config.toml
num_hidden_layers = 14
num_key_value_heads = 2
rope_fraction = 1.0
init_std_qkv = 0.0692
learning_rate = 0.00516
beta1 = 0.95
weight_decay = 0.037
lr_head = 0.00792
warmup_steps = 200
decay_fraction = 0.894
decay_shape = "linear"
max_seq_len = 512
Each number is 128 + 32 x the weight over its row's rms, rounded and kept within 0 to 255. Layers, rows and columns count from 0. Numbers have three digits each. The size before them is the row's rms in percent of the matrix's.

# gate: layer 10 MLP gate, 320x128, rms 0.262, rows 88-104, columns 0-127
# up: layer 10 MLP up, 320x128, rms 0.25, rows 88-103, columns 0-127
# down: layer 10 MLP down (transposed), 320x128, rms 0.245, rows 88-103, columns 0-127
gate88 095:118168155125177099162151115106126142145145152081136134102148118127108162144100142159111109119174082145105135106094076075171207136120125176105104111057086156080131088160174127160072111142176056062085186150123144089130129076191122106120161126180130095145140121170120140119104154145167158087100183088091112131137117106140155128089093090069128161105147060116169188128110121125102151119153
up88 105:145108101184093126077109146171158139178162176140102105174115134066157128079123134142127115104159101122122091143135100146120140118159124111161137142104104047145103160115151121208125191153116077139160141108157143160110113119133152128102132181178144090112162133109169151019095116164158108142104109059073098117138148143136145095095152118191160156156111123108140101137188109198076135123187
down88 106:147179168129102128145158077149142063116208134104148111095153107079165153173115200123139134113078101146093130113107135108131182136132135123096132173102133147094118081140135142100126178085132104142124151130144119131110081178114141180145145129141183099133142124122111106117059090080145034061135152125064109137152120091095147132184113128190115192147121122156134071039107142111154148107119
gate89 111:124162121148096135113134151098092114107109066179124236145080181192111074155142161117132075080089098189094162114097128174076155136081112129160155116161127122101150111155095123119104087149140144114079081116098169146116155117125107166124115075093138167103171104084141181080157167147116157080093200133103149119185139097139123106115109116113133083126138077117138166147132058120141110138102
up89 108:068153157109067100154112107129122141068100106086085137168123133106109165144091134123130108138140114158103114134110121160126186120129077087169141212145151130160100109164191118183172101132183122062107132190122119085100162192147109140138101154124162109124182121152063101133105167079111152174110110103123130113124166088099112133095089136113139113142112089058117055155166140076087131150076
down89 106:174123143124121109143146149135127157136160080128096181135200107142092084155153131116156098164152187134141177073085131109157160141086126121197073122171128127178066093074094132141086102101150092208157123138144189176123101163123147060108074139118123099076146147152073143084160112124139115174142123103114124088120124091046137081102112125121110116077151090103181128156155150145125131154137
gate90 109:152115113182139120151100147146103153095161093175162133186092083143174132127115105106145122082078138162086121109137095208089130140101138134148155051092108192134124146145145156125144053102165110199143173172127127149121216094128160114091119075113135148153159133165118122157120089122083129133129130136136132120119113084131122166152106085129166114130173079070131186197125154131086105125054
up90 099:162139069108044129162144126133147143168076063164121155201142153150139178076131153143102126171157140152183135155094202114122135099182165127129086128163119156097120123100131176132170154166138140188131170151111124139113074157114165067136111100092112152151136070146100100131090158123128117117137120124155173181174069078147162143148110179081147165123155079116140175088140116153111169095136
down90 112:107141152095106120138118150100099113151080152145126090123163207118130137128122114120137080124156180133129116083142133092115172121141228155126100058110165213123055163175159145108134154127198077129118124105147146094089111118144127117164141107166158061111073160119117155143110072107124106197130163129130127095124128127104133153134186147160106174114123199184125154100178114094166167111108
gate91 096:124090128082145140133147133100098148084123109144066151144189137081170132110104150126183118080138139119198151145118079131107107119116137160110116147094129182117163127141160138179090075103095141184149167182142120151128075110158087163179143091097130133175204145153122202125092161194148157140081153138085101122172169108176177127105088137106098071118110161116122154126121200080154111120147
up91 089:130086148077110120129095153134068157139100092164134148150103127134122119133159194093098102136118111165191121141133121189116157101103108143158075188164131198122123135115151132151126130108111173143060155167173072113152107138114127087159148134134157110162185160067055105123124090154130063090121189088071118143134133141098169155176153086119095115100181149132039105161125178120127129112140
down91 096:114111101157145205120132189147119196162068139114127123076087151095084173086107097142103160125071171149119126140174089081187129126156080134156152108090131158146173169099142119115163117123166132121154126147150112083187142092104123128137150124137088122141125108152109126125186141094126166099151102158123161122098178124178110138100082124217152176149165103144146106106205122089127154110214
gate92 100:102112130144109199122105098154119155154163136191112147123118136072139080159110122097088123142136176192141099171155104079125151125153139139181130144087163121139144198146133198068160069147121117157145127105140148074145121124130129155095165089074111142093176081114153119140089129153173142116158196109128081059143132065097130156079128133154119107175119139144196110096145082128133210128150
up92 094:097120168204144118154079165055158064143136155165138133147113088094082125119126113098118132138068147130097062126150115079105073114125110141160116074165102150125115192160142167125109161093147114120134159095176201110134156084109095178136115123156101099204066166110129109136109118160129167111121189103072182128119126093144175179119095117133145112138191146119141168117151161137175149099128
down92 109:165076116155184169128133148158070066104172118133125174176143143141112119143147171148082092101177073138121159142113129098154182093134141142075111157154158173119071133125189191049164113122114121127117124077153068060127100082156169183092136132149098141074158099131123144171143112139125135186164092119149165161132109149079073092134178144129147134111109170122165172117109113126141171120116
gate93 097:130107115066133154096129112112103121118151148142214085138158080127119156085139144136089099085111189156124135102120069103120149063216128142188117130139115104093122103132117111136142142132092084134103116162132015141159113111115106092122190114094162085082156134192106101110159135180100140094133150137088111115185077102127082132165173117137138160100127082163130099134090090095090117116081
up93 095:117175155170100069148060170181148118109171087119131152149153119118063148146153127120119108123117089135154132116143115091138084120111141085138148153131133124075153174132161162096089176161096204120098174159072155079146152195174117207164125131129138117137137158169131128169130134137110111177171099172156152118207104096168159134155110161121110095130184118034125135094110151125120145112165
down93 098:109143083168147158055146121184150107095119159132097121154176166107048121117155097214154183143084117113099141084111098091143168103118124098141094106143156088123100095108111152098129180096102101131164117079127115122066148123138083083129133139132146125175044101160115112121085125155140093108109176099089126127142123131143114161113080132142127136107050058108078182093127091187141112166112
gate94 106:157123165110154140179145119147166131143134141120119073144090137174137127094098153149149175093135142133120100081114192170148139064118082144100182117108099118174083184096130120203125095108147127102100158127104080170105095130105165146113096061101144133116114069136081202135136078183147139174110110158070147171145065151121171138151116184120100155124226112124131180138134154125145108136119
up94 100:056161170117110135100177128091178128130149112124205155100145142085153147121095083178054129103092109124152154137117136111161129136116114154105123171116125150148183143107144143213083100187126095093140141187143179108168099170090125148160160232133146155122168134151090140075194153102178113132074139185101125138155130081105115144129102090141106094138102110126157140100159167103120127141137
down94 111:187087135096161120151154111119102089188136121083118114136133107101137120166139127124102124147120170162086183101155121149085138112157217180105094082111129143151099162099130105195107092082068142120159112111112154098133169152118109136151122120203129127118131142132155093122184138213171147160180075158133139174153090184100144125155091167110098105074172106130131168193134120180095170117108
gate95 093:116108141097135077099079094085085155106091089185109177119102108105061168164120171126080092067163073158159106105121140063130092101146120160135075138112140177163105106160097070089164119132170138161123165138088140132091140171147064157165108139139209156166101185149154076095142111133170117113176118138134160100195110149091125120060144106148148107138144152134137142115103159126124119159132
up95 092:140099143181118136157136164167088112101167043093128134119154171163151080111082182107096122079152117102122134048108142133088097146094141155122152178149134177104123155197125129127134105116181152116161081151102098112143116091082079148127132116166119158131152050077142130143160050089164114123150114112078150071189150097162112128125132126109139101141106077175152138143104178116154069166130
down95 083:125098133079138141153130175127138107132130122115202101105137129170184117055193085106166163132124089134109129114102116148151125116129097157134125072170083089170146100126094184176195076111117224098120155146113121130167116192139098117151130096130165118126124162189137154127167144018097167164121139124124128151087139171140127127084096081127090124138201156130123089123136111132121132085132
gate96 101:123084139141160108159123132157139086144095032129138089110173123112150090125072114152171114073110137172124152173164075131064087182194114117148123139106136085148119082147057172155067112112098149110100153151122157111094092138141077143065086147140111139156134125119140177145087106113114078123112152074126132138146149091135159141129185190082183106148159161163112087157102130073130131167099
up96 102:137097093089138165111179158102149126110167135093090108064105128163107141149125146110133098197185103129118106132103149074155124091118128121114194148148128113180181159160097116187128172106141149170095130100125161132164153060151131117139105111142167118086090144167152120116085128155080187067160046156111143178138117130129108086122109102074167145185149119116136161104140133178138046182158
down96 101:113125099128065134158115113152118146117106187111187183107081150105105102179152169122133146082146111068089206087083112143149117109083140105140104097052102165122097142142162109099118114129055117144150143131125115092142120080105146141113157126120147094156105103159138089085130052183165160147055163098130112129134109153155081142154111131194139072125115172121115139168071100130076173087121
gate97 096:092079156128101137095119071123117126102127095065175119104123158142122210200086147070090070106059107161147145131105143119143128197133092142162116104197114161160137101167124167140074098131149137179148145089085163117166084125151102079126090125099104146161132170094146147156146158185096118146150161124146173133145088159147148055127093088091137124138134083112137168121123075095086126103133
up97 114:100171118092139120129099104104188152057151046070115100127119061125115123151073138131092110123158120151145125117088152117205153186087144121142132072057114119141077131116115187130118162115154094172143180128156154141172185124117153139141106094104099112115121114103146171105125128111150137102166155107101148109133128199134067118124150189120115175103144091063156143107154155145078157196096
down97 109:122118157158099161177095196113161142140117173086066114111144147074079085165137110108157127116117112143125123127161079096180111156096207135078111132104084145164162135093067117139132078163139093108150121096072141075079125123123156144125156116094155110138138113000160095168131157115167104174155149178092156115123145166114123104099098159110118148157143182101178119144102120158089115130139
gate98 096:129094183113144119059165088159153096104148106160113149096172130112162092140070119149122123098111120106098149109149115097096141130098157119097158080144121176089116069151180176166110090128164094218181154101155104095194164104186145171058129093083125111128104106116156132122132099111130128153200133151122151093121162116135086161118174103150126150115200154137082162149104125088109198146121
up98 094:112140160143197124133126182109099113136134104144121159164091146151165094099126148144125117153146131186150202118193193108178116138090121137128128138166112164122122151070123101116176136078061219103122125134070180127119126105153050123126128065090163115160110122155132073165198122138151150105075135155159139114161166122154124138096127083099127177142073128131148168102134123171092127141069
down98 097:124057180129143135145130125139123074171144141127151114183177161197113147110199152121138109086189058119113119093104106128143123100149096131126095154109147119125106184096125099127166131092112139087103138119118164094130078171142149176120114124146174073114093088156109117148108138129127085048087148074059129084079101079119145095136192079150148093135113161142172112140139128155150201087100
gate99 090:150069119108123067095109091095143126117139119114138108120157130138127083104197128132200108132131150099160124125170146159151130093160146148158131164154147156125158157108094124103128191118111125162063131106192144108089107049105169113037112053131111123147096179136123069154104125134092085058139092174150128099095127121121120137130154074142148119155147187133123207140117116087121055161130
up99 091:173144135084128106137117124095207167038107046061142108162190129103106157108121168103155106129092079105138145208149138112148167126098130072166134112125109152130137131117157129131105173108141139102148147080143152099141139037105142116126122174155149153097090095112153121157100128132135158135121123109157063127196124117128121121082181105161192108119147125123170086156174172166098119119071
down99 082:141074123174099185157172145170117109196132150170146188151128107061197146088169138117156156101159180134162143094117091128136136127135033081147122112114131108114098164148128150194139107101117138143115136188101161119128112151137092168116114120100152114138112091154092122065132083111096121188134145081112123099139139123123111158158078142105158054183123124115182103104151123118198092068132
gate100 093:121124190169150161122118099168186188144127143155130152112172141109060120101134102087084073076183109134140160162128163121173081132157179140141138079206177102107195136129164064172128160156115110137097197108109145134108122097137121073154100149140114152112125109107088113122119160122127110161140098147111129122132111150150124126084122120094105085128122121199121223126065138127089138117056
up100 095:162086153145177134162130091112091123099128162166144131122128149115094129137160142174145147124106083097120139117094112075105126098122132025134122100109084070137145130107092117107148134138067104090134186119117122102139103162116111246104090100112096080092111155125167129132210134116189155100124154174153119170115151144181108152164112122083138124118110071106118053134091142143163126056158
down100 088:117197153097102051117085108136145103110122087160122102100118187123115104157080094100084154115095150082119073156132140115082162124060239166090125152112134119147092091138119132121108104121163141153145124132124108157164164057136122145151150138123117206102120132103143143120094166171122121167136162079137105080094135208085123150082177173148078132103124175145111171096134130140114095154142
gate101 097:136102080170121109079130094114166124087144123137101098151074130188073099133130158125149135116153080118084135185108142133160172121161117176148160160151116113132081084174140157190156158116144146043112117155135118079080177162145175079130152158122136120082197084125216118112130135143161172128172129159133125133186116154125064110142118179107140152108149070177119160142102149161089084124124
up101 101:093106176041091177107149161095134139118138198064114099117157093113154049096158137119140201121113144108111067080112068136145070133115135070142123180111151070136147124092146127107163089130144135139123083116143129107096115156177107137117134095156185088056121132088134117144151171149121115106110126079191091119096142105100140144113088160162111136118142106150116178084114141098154106056138
down101 105:167159115108151173129164110108110149131136160108116103160139114105114219153172117159060016119139150150121077088128151139151144110140166094089077140110125128080103084112099100077136142126146155159148080086130085105117133129089090085134105172129101165155137095131105160115110147032151161039146117136091164099129151131125100187106152099148133118153141111107111107171086128165070142158152
gate102 093:077169118184125113100137071129192132100091138174084152161127101081143132096099098059142105063059101124116143107093159154151082111173099129186145106121132121115124157144155125142120159130165114148139113130118076131235178102156092142118163152162087159138126122151133147123118138168162152114123082089096143113204123143153098103114087109098185119060096122141052130119161095111161094146136
up102 095:140157127154104116074141163122174091100129126149112162110108158119148168121102158120146102120135071204107151088104123128139194069108170094116142162081141148112081158149139185093069121162118107137162137057094105179181148122108130164112079138080093140144143143121119167127207156137103154100074131057161114162121098144127077123125087139145140149190146096083121112112172081160132051111108
down102 099:091170200113134137130119043087150110092136150149114128136121142163128129113086117121127128088080089106112124184091152112136116158155181167123126195122099174125098112174142165140154147128092119125102076100125117153128159120098129126142129141094204150126118135146154077124135173197127107126143117074189139143112085078121063061142115116147127141035147179168131106078103179097179162151082
gate103 106:114121102040082145046096212152107118191146147155152124096142099150108109176113130103140137116146126130155092116134047113129124096103144182126076177114142105125171162088111159186131125111111111153122105096087085112114103127170102114126098118138081110084137124182100139106084101149146103088132199100099095144180115108165116106133108149090088150108171171093101106155120216130129098169155
up103 105:181134073126144097129115132145138130108103111145099181111141094188148171080167080144109070091126152131154125125042121174153122191093146139102092091165152126183106175142082114066134120166174113117153158109098155114147175141135142149129166128177096179165107141114102121155133139103141188149095156143075075182162129096108192107125145142175108067089175143109133122193081141123158133144156
down103 108:093160129109143117149123151149130087128071145121110126121112134127119130147172146097185162141143105122133130098196149126122156162145163180108150118120119094124039153100091077139151154178177129050156092104134097103050123148102039062130105082085145097156163146137084101103154152152100085122106066098184161168097127072138088137178123067132166110111093123122153102126163155105137145159141
gate104 106:131078143142137149143090126135064107144089174141051137121155192100094096141138116109143128051101138094082096152231183098105141096098128187112122129103176117121180136117142120154085150084144109201141118171157160110147116063118136094111114139068098156164128142113172163091063142156113114123100143086135095127165110166125099165188108147079119139105149126179125088154142129096100124119142